{
  "n_head": 8,
  "n_kv_head": 8,
  "head_dim": 32,
  "vocab_size": 8192,
  "rope_fraction": 0.25,
  "init_std_qkv": 0.0399,
  "init_std_up": 0.0399,
  "lr_mult_o": 1.5,
  "decay_shape": "linear",
  "final_lr_fraction": 0.05,
  "batch_tokens": [16384, 32768, 65536],
  "doc_mask": true,
  "train_tokens": 155200000
}
Each number is 200 + 30 x the weight over the matrix's rms, rounded and kept within 0 to 999. Layers, rows and columns count from 0.

# q: layer 11 attention query, 256x160, rms 0.162, rows 128-137, columns 0-159
# k: layer 11 attention key, 256x160, rms 0.165, rows 128-137, columns 0-159
q128,189,198,198,191,206,195,203,203,200,189,198,199,200,204,200,204,202,205,196,204,201,191,205,191,202,192,215,193,203,195,207,211,195,193,214,182,196,194,200,206,212,201,205,194,205,202,201,201,195,212,202,193,203,197,208,197,198,203,198,206,203,208,206,193,200,207,204,198,199,208,206,196,198,189,197,179,205,204,198,210,195,208,196,188,193,196,188,206,195,191,195,190,191,191,197,207,205,180,203,200,215,188,199,191,209,197,195,204,184,216,204,195,198,203,198,211,201,217,203,218,202,185,211,204,204,210,197,205,201,195,197,204,201,212,206,192,204,190,197,203,214,196,227,206,187,180,195,210,191,208,198,211,191,192,190,202,182,209,201,217
k128,199,197,203,188,199,190,209,214,196,200,202,211,201,194,183,202,204,187,202,196,193,202,207,185,201,201,202,198,193,198,200,207,180,204,206,201,193,198,198,199,205,192,206,191,196,201,204,207,196,203,204,196,206,191,209,213,213,205,200,200,190,196,200,205,200,191,204,199,208,206,198,192,210,206,214,200,195,183,197,209,187,192,206,209,198,203,197,184,203,197,198,191,213,198,186,208,199,198,217,190,202,202,202,193,204,217,199,214,201,211,205,201,185,191,210,188,202,208,201,195,207,204,199,203,204,194,219,196,197,191,208,179,198,200,209,197,200,211,198,196,197,206,196,223,204,198,195,209,204,193,203,205,204,212,210,196,202,193,192,193
q129,209,227,202,190,194,193,199,203,215,205,175,196,207,207,209,201,179,184,199,207,192,197,205,191,191,190,208,202,206,203,199,212,195,187,196,194,202,186,208,189,205,197,211,204,216,200,214,198,210,200,201,191,192,199,203,187,207,202,200,192,200,198,207,195,195,194,211,182,210,194,188,187,209,196,197,195,201,198,193,211,201,198,206,179,202,199,199,191,201,201,198,187,209,184,199,207,192,191,202,193,207,198,207,202,194,208,197,212,201,224,190,223,207,217,214,188,204,207,199,201,201,211,218,195,201,206,194,196,195,204,190,192,182,215,204,201,220,202,194,195,215,195,191,200,198,207,194,194,205,210,194,203,200,188,193,180,199,194,199,195
k129,192,203,197,193,201,196,201,196,203,196,194,212,191,202,193,195,218,212,190,185,201,191,204,199,218,200,205,214,200,195,199,200,194,194,197,210,204,201,187,199,205,185,188,195,191,201,192,204,192,194,207,191,201,209,191,209,187,193,176,204,189,212,204,198,194,212,201,205,195,205,204,200,194,200,214,193,198,194,207,191,201,209,189,203,194,201,208,198,207,209,198,193,180,206,204,199,202,188,213,205,189,216,210,192,199,204,207,203,211,196,193,190,191,192,208,192,196,202,183,200,201,196,197,202,199,216,204,213,200,197,200,197,213,203,198,197,200,189,215,204,197,215,199,193,206,199,204,200,217,194,195,208,192,213,190,218,201,200,195,217
q130,213,179,195,207,199,214,185,207,197,197,219,198,193,197,210,196,202,206,206,201,199,209,209,193,207,212,187,203,195,201,192,190,216,209,199,213,197,211,177,199,204,225,194,206,204,205,192,198,196,198,205,195,188,203,189,208,189,197,209,192,205,215,200,199,200,207,192,201,184,210,199,196,190,215,205,196,214,203,202,197,198,184,208,199,179,199,210,221,192,196,198,202,213,207,198,208,200,202,191,200,193,183,204,201,209,192,199,208,218,204,198,205,189,180,208,198,194,202,200,208,210,188,203,206,215,182,188,203,227,197,189,194,204,188,197,203,188,222,203,198,218,191,202,203,205,209,210,192,180,214,208,199,190,210,175,214,195,200,201,204
k130,186,203,189,200,212,190,215,197,181,195,209,190,197,182,201,208,212,204,189,199,203,183,210,225,189,201,203,186,215,197,206,188,222,199,212,201,199,195,201,210,209,206,187,193,192,209,200,194,199,203,198,185,204,209,180,218,196,220,195,213,179,195,216,210,197,198,204,214,210,195,190,190,185,191,197,193,177,194,204,188,203,187,208,211,198,211,213,223,186,230,208,208,201,210,184,208,200,210,181,208,206,195,216,215,194,211,185,206,208,193,192,215,205,193,184,201,173,209,207,202,183,194,202,195,205,195,192,201,194,208,189,216,200,192,193,186,213,205,216,205,190,194,203,189,218,204,205,211,184,208,214,195,188,180,194,199,192,214,212,191
q131,205,196,199,200,197,179,212,212,178,203,214,215,218,203,210,196,200,202,189,190,199,205,203,202,177,218,206,205,184,202,217,192,188,215,194,206,210,205,198,202,195,200,207,197,214,199,210,200,197,209,211,192,191,194,199,178,192,205,199,211,204,199,188,186,194,200,202,198,194,206,204,200,203,183,205,198,207,196,196,204,198,206,217,201,213,201,192,201,209,176,209,211,203,195,215,186,194,204,213,196,196,190,190,200,210,188,205,206,213,207,192,197,203,182,205,205,214,199,193,202,196,191,198,202,196,218,207,206,211,189,202,187,219,205,211,212,193,197,189,194,197,195,212,189,193,166,188,194,201,201,184,201,210,204,204,192,201,198,211,206
k131,196,201,214,186,204,187,185,207,210,208,178,200,215,194,187,188,204,192,213,196,186,190,207,193,194,193,202,190,191,198,181,192,183,209,179,204,192,203,191,193,214,199,194,215,200,193,204,197,209,209,207,193,193,216,204,199,207,187,196,208,196,198,194,179,189,203,198,199,209,198,206,207,194,197,227,203,182,209,210,189,188,203,195,197,196,210,175,220,212,197,198,189,185,190,201,199,208,203,194,191,197,190,208,195,199,208,196,201,214,217,195,214,172,233,213,190,208,195,193,187,204,188,216,198,207,199,188,201,207,199,191,175,200,185,208,210,190,199,200,218,206,200,206,224,182,205,206,187,178,194,195,202,216,215,206,185,204,194,186,202
q132,198,209,207,192,158,246,176,189,197,201,193,191,189,199,197,169,216,195,210,225,224,192,210,174,199,198,180,187,209,189,191,206,168,201,171,203,202,185,197,219,195,201,217,175,189,203,193,187,212,177,187,180,193,204,195,199,196,237,206,196,205,171,204,204,205,178,166,197,195,193,199,209,184,202,201,205,189,211,188,203,231,205,188,211,195,191,184,200,207,233,186,214,212,221,211,235,193,188,198,180,218,213,196,242,169,206,214,194,204,233,198,212,182,217,199,209,200,190,214,189,193,222,180,189,178,226,165,188,219,195,208,218,195,199,190,197,221,193,213,203,191,226,192,205,232,207,210,203,199,188,225,211,196,164,195,174,225,211,184,189
k132,209,206,176,237,221,205,228,203,179,193,214,219,187,177,206,239,231,203,209,192,228,191,208,186,192,211,223,193,198,218,224,173,222,181,190,201,210,202,216,224,216,224,205,186,177,196,216,171,200,202,163,203,202,212,188,193,209,218,203,202,215,173,206,226,210,205,214,189,168,189,173,177,196,180,181,179,191,184,232,204,222,169,199,234,200,189,222,207,179,211,201,212,199,227,207,237,204,203,179,215,172,221,198,220,206,203,240,173,185,174,218,218,210,140,138,236,174,183,233,178,172,223,190,221,208,211,181,194,195,215,214,247,212,187,186,211,222,206,176,194,165,161,179,133,210,184,187,211,176,175,196,180,167,182,175,209,214,217,228,186
q133,199,184,216,228,226,200,209,203,182,195,214,181,162,194,192,202,221,240,218,188,180,213,178,196,216,213,204,214,191,204,207,173,194,195,195,211,197,174,221,186,191,211,179,221,211,199,178,174,198,203,199,205,192,200,167,211,197,194,212,194,206,201,198,188,185,214,214,194,184,211,225,193,211,198,200,214,204,181,196,181,174,200,211,191,180,220,189,208,201,206,227,197,200,214,193,197,202,198,186,200,239,178,217,204,199,218,224,188,204,186,215,197,175,183,207,220,206,211,182,207,203,201,224,191,215,199,179,202,211,217,210,183,234,183,200,206,190,183,168,193,219,203,192,216,206,211,199,204,203,186,211,217,214,214,204,187,180,214,217,205
k133,219,208,236,192,202,199,215,199,204,207,182,200,192,197,190,213,205,217,189,199,189,218,189,173,203,215,218,212,211,221,200,215,181,214,178,200,207,193,219,200,200,187,210,204,178,185,185,190,207,183,210,189,197,178,211,198,199,197,207,212,207,190,180,191,186,176,203,203,203,224,216,193,195,188,219,219,209,189,194,195,168,207,205,197,202,188,199,209,223,178,205,189,205,222,209,194,219,183,195,194,196,189,185,189,204,199,207,205,207,201,200,200,207,203,198,208,220,206,196,195,174,181,208,220,214,199,202,196,203,192,183,185,201,209,199,230,179,228,174,197,194,196,212,196,181,188,209,176,203,191,202,181,196,204,202,220,175,212,185,200
q134,182,197,212,199,193,199,203,194,194,195,199,217,196,190,199,217,189,195,214,198,189,192,182,215,208,200,190,207,204,186,203,193,195,206,206,213,192,213,207,173,195,206,187,187,204,197,211,188,206,204,195,185,203,212,186,209,183,192,201,208,203,230,199,194,208,173,216,189,209,190,197,230,205,221,186,193,187,196,202,197,187,206,199,198,197,198,210,204,202,205,216,205,196,192,203,186,199,215,196,211,191,200,176,188,216,212,209,194,188,210,198,189,207,186,212,215,194,206,188,199,209,200,196,206,213,195,212,218,199,199,191,206,196,207,191,192,214,215,204,207,194,201,213,186,216,200,187,200,224,202,186,188,208,209,200,192,189,208,185,211
k134,194,199,203,192,206,176,200,212,210,194,205,195,194,191,197,187,184,207,197,187,207,195,204,199,176,184,195,221,188,179,204,213,196,172,206,203,209,208,220,196,200,214,200,222,205,204,191,218,205,197,189,214,176,209,220,197,188,202,185,193,203,206,202,206,205,197,215,209,207,190,181,216,206,218,199,200,197,198,207,215,198,200,204,202,208,208,199,180,199,192,199,193,198,210,208,199,199,207,205,182,206,195,207,206,200,188,197,193,199,203,190,226,205,222,195,198,219,208,190,183,214,193,194,213,205,206,206,205,208,183,211,196,196,187,206,195,205,203,217,209,208,195,196,220,205,217,186,196,208,200,203,191,217,209,216,209,170,203,190,192
q135,190,193,202,205,204,201,194,200,203,204,205,180,186,219,199,218,218,198,197,219,226,211,223,182,201,215,229,181,205,192,192,188,200,187,200,193,231,188,201,202,196,195,202,215,194,191,165,207,188,198,209,205,192,214,203,179,188,202,203,205,201,196,190,199,189,211,193,198,201,204,198,206,179,203,197,203,204,214,178,206,214,210,196,178,187,197,191,194,215,191,197,199,193,193,201,211,191,191,202,181,203,204,208,206,210,190,204,191,202,191,191,192,185,200,193,191,211,204,189,232,183,194,196,205,188,207,183,184,207,210,187,193,206,210,216,202,202,198,191,189,216,209,190,217,194,194,224,198,182,188,205,214,194,210,202,208,221,200,221,195
k135,201,187,193,200,188,201,197,199,187,191,196,181,208,205,175,208,217,216,191,193,190,208,202,193,222,211,193,200,222,207,190,201,185,216,179,204,192,198,188,203,207,193,208,193,196,205,192,192,202,191,212,208,199,193,208,192,198,194,218,200,219,213,203,195,180,199,195,186,211,197,207,193,209,201,212,203,212,188,196,193,186,185,192,196,194,192,201,199,214,203,179,199,205,196,187,213,198,209,204,204,207,203,203,206,218,199,200,195,223,179,215,195,196,180,214,210,200,210,194,199,198,183,219,181,183,214,199,192,197,218,212,199,230,180,202,217,201,205,192,206,188,220,199,204,194,200,192,204,203,201,188,202,183,203,207,191,215,209,196,217
q136,193,183,205,203,187,195,208,195,198,191,207,201,217,209,197,200,178,216,194,191,186,191,203,195,196,196,215,195,214,188,192,204,204,208,203,183,207,204,194,214,213,172,202,204,187,189,199,206,217,197,198,191,194,200,205,198,193,211,194,200,194,204,207,206,197,199,203,204,195,207,189,215,205,194,207,209,203,211,181,206,200,206,214,204,193,199,198,208,207,209,198,225,219,188,197,203,191,204,198,191,201,218,214,219,198,182,193,184,211,209,211,203,197,186,195,194,210,212,206,193,189,208,186,209,201,208,206,184,200,184,199,207,202,210,208,177,209,194,192,217,199,190,192,213,196,191,201,207,200,196,196,201,197,201,210,192,211,208,200,172
k136,207,185,204,217,193,204,189,215,192,192,189,197,220,212,198,207,187,206,192,194,183,200,195,196,210,208,204,202,185,197,203,210,207,199,208,212,199,199,192,208,199,197,185,204,194,212,183,182,205,196,208,221,185,197,193,209,198,199,204,207,203,207,195,221,199,189,196,195,212,190,198,204,187,200,200,206,196,205,200,192,195,198,198,182,209,196,193,209,213,200,201,196,216,200,198,190,200,204,194,191,201,195,201,201,208,212,188,184,192,199,202,204,198,203,211,197,210,200,203,202,220,193,229,198,213,210,203,198,220,207,208,177,202,180,213,182,184,197,195,206,202,209,188,209,197,198,192,204,203,205,193,201,183,217,214,202,205,191,208,208
q137,184,198,194,212,212,188,201,182,187,210,216,215,164,198,218,194,194,195,212,206,178,202,192,187,205,208,186,195,182,196,189,210,204,210,198,220,205,202,222,192,206,209,190,201,214,178,193,199,194,195,190,198,210,213,202,184,202,212,182,196,221,219,199,193,218,203,188,220,199,198,198,219,199,208,193,191,192,199,180,192,217,192,192,187,204,203,191,198,214,202,200,214,199,186,189,180,198,201,195,216,192,197,208,196,211,220,216,197,211,206,218,192,195,212,199,203,214,197,194,205,202,192,201,203,215,189,200,220,194,203,207,215,188,198,208,197,205,197,193,178,195,199,205,211,190,204,183,199,186,193,194,211,196,235,208,197,176,218,198,205
k137,200,199,204,187,190,194,207,197,209,196,187,208,220,190,196,205,177,199,215,202,199,195,182,197,203,202,196,221,190,190,211,212,203,206,206,192,190,201,203,188,201,198,191,193,195,194,190,193,199,207,193,187,201,225,210,187,209,202,210,187,223,200,210,195,193,217,208,219,206,193,180,214,209,212,192,200,191,203,183,210,196,190,189,184,191,201,207,168,207,195,199,182,201,195,196,190,197,209,198,193,213,216,189,215,208,208,201,211,198,208,197,201,211,197,200,208,182,201,185,184,191,197,187,197,207,197,199,197,188,213,222,195,191,198,194,202,209,212,189,209,212,210,208,228,198,176,191,213,197,204,215,206,200,203,199,208,202,221,193,204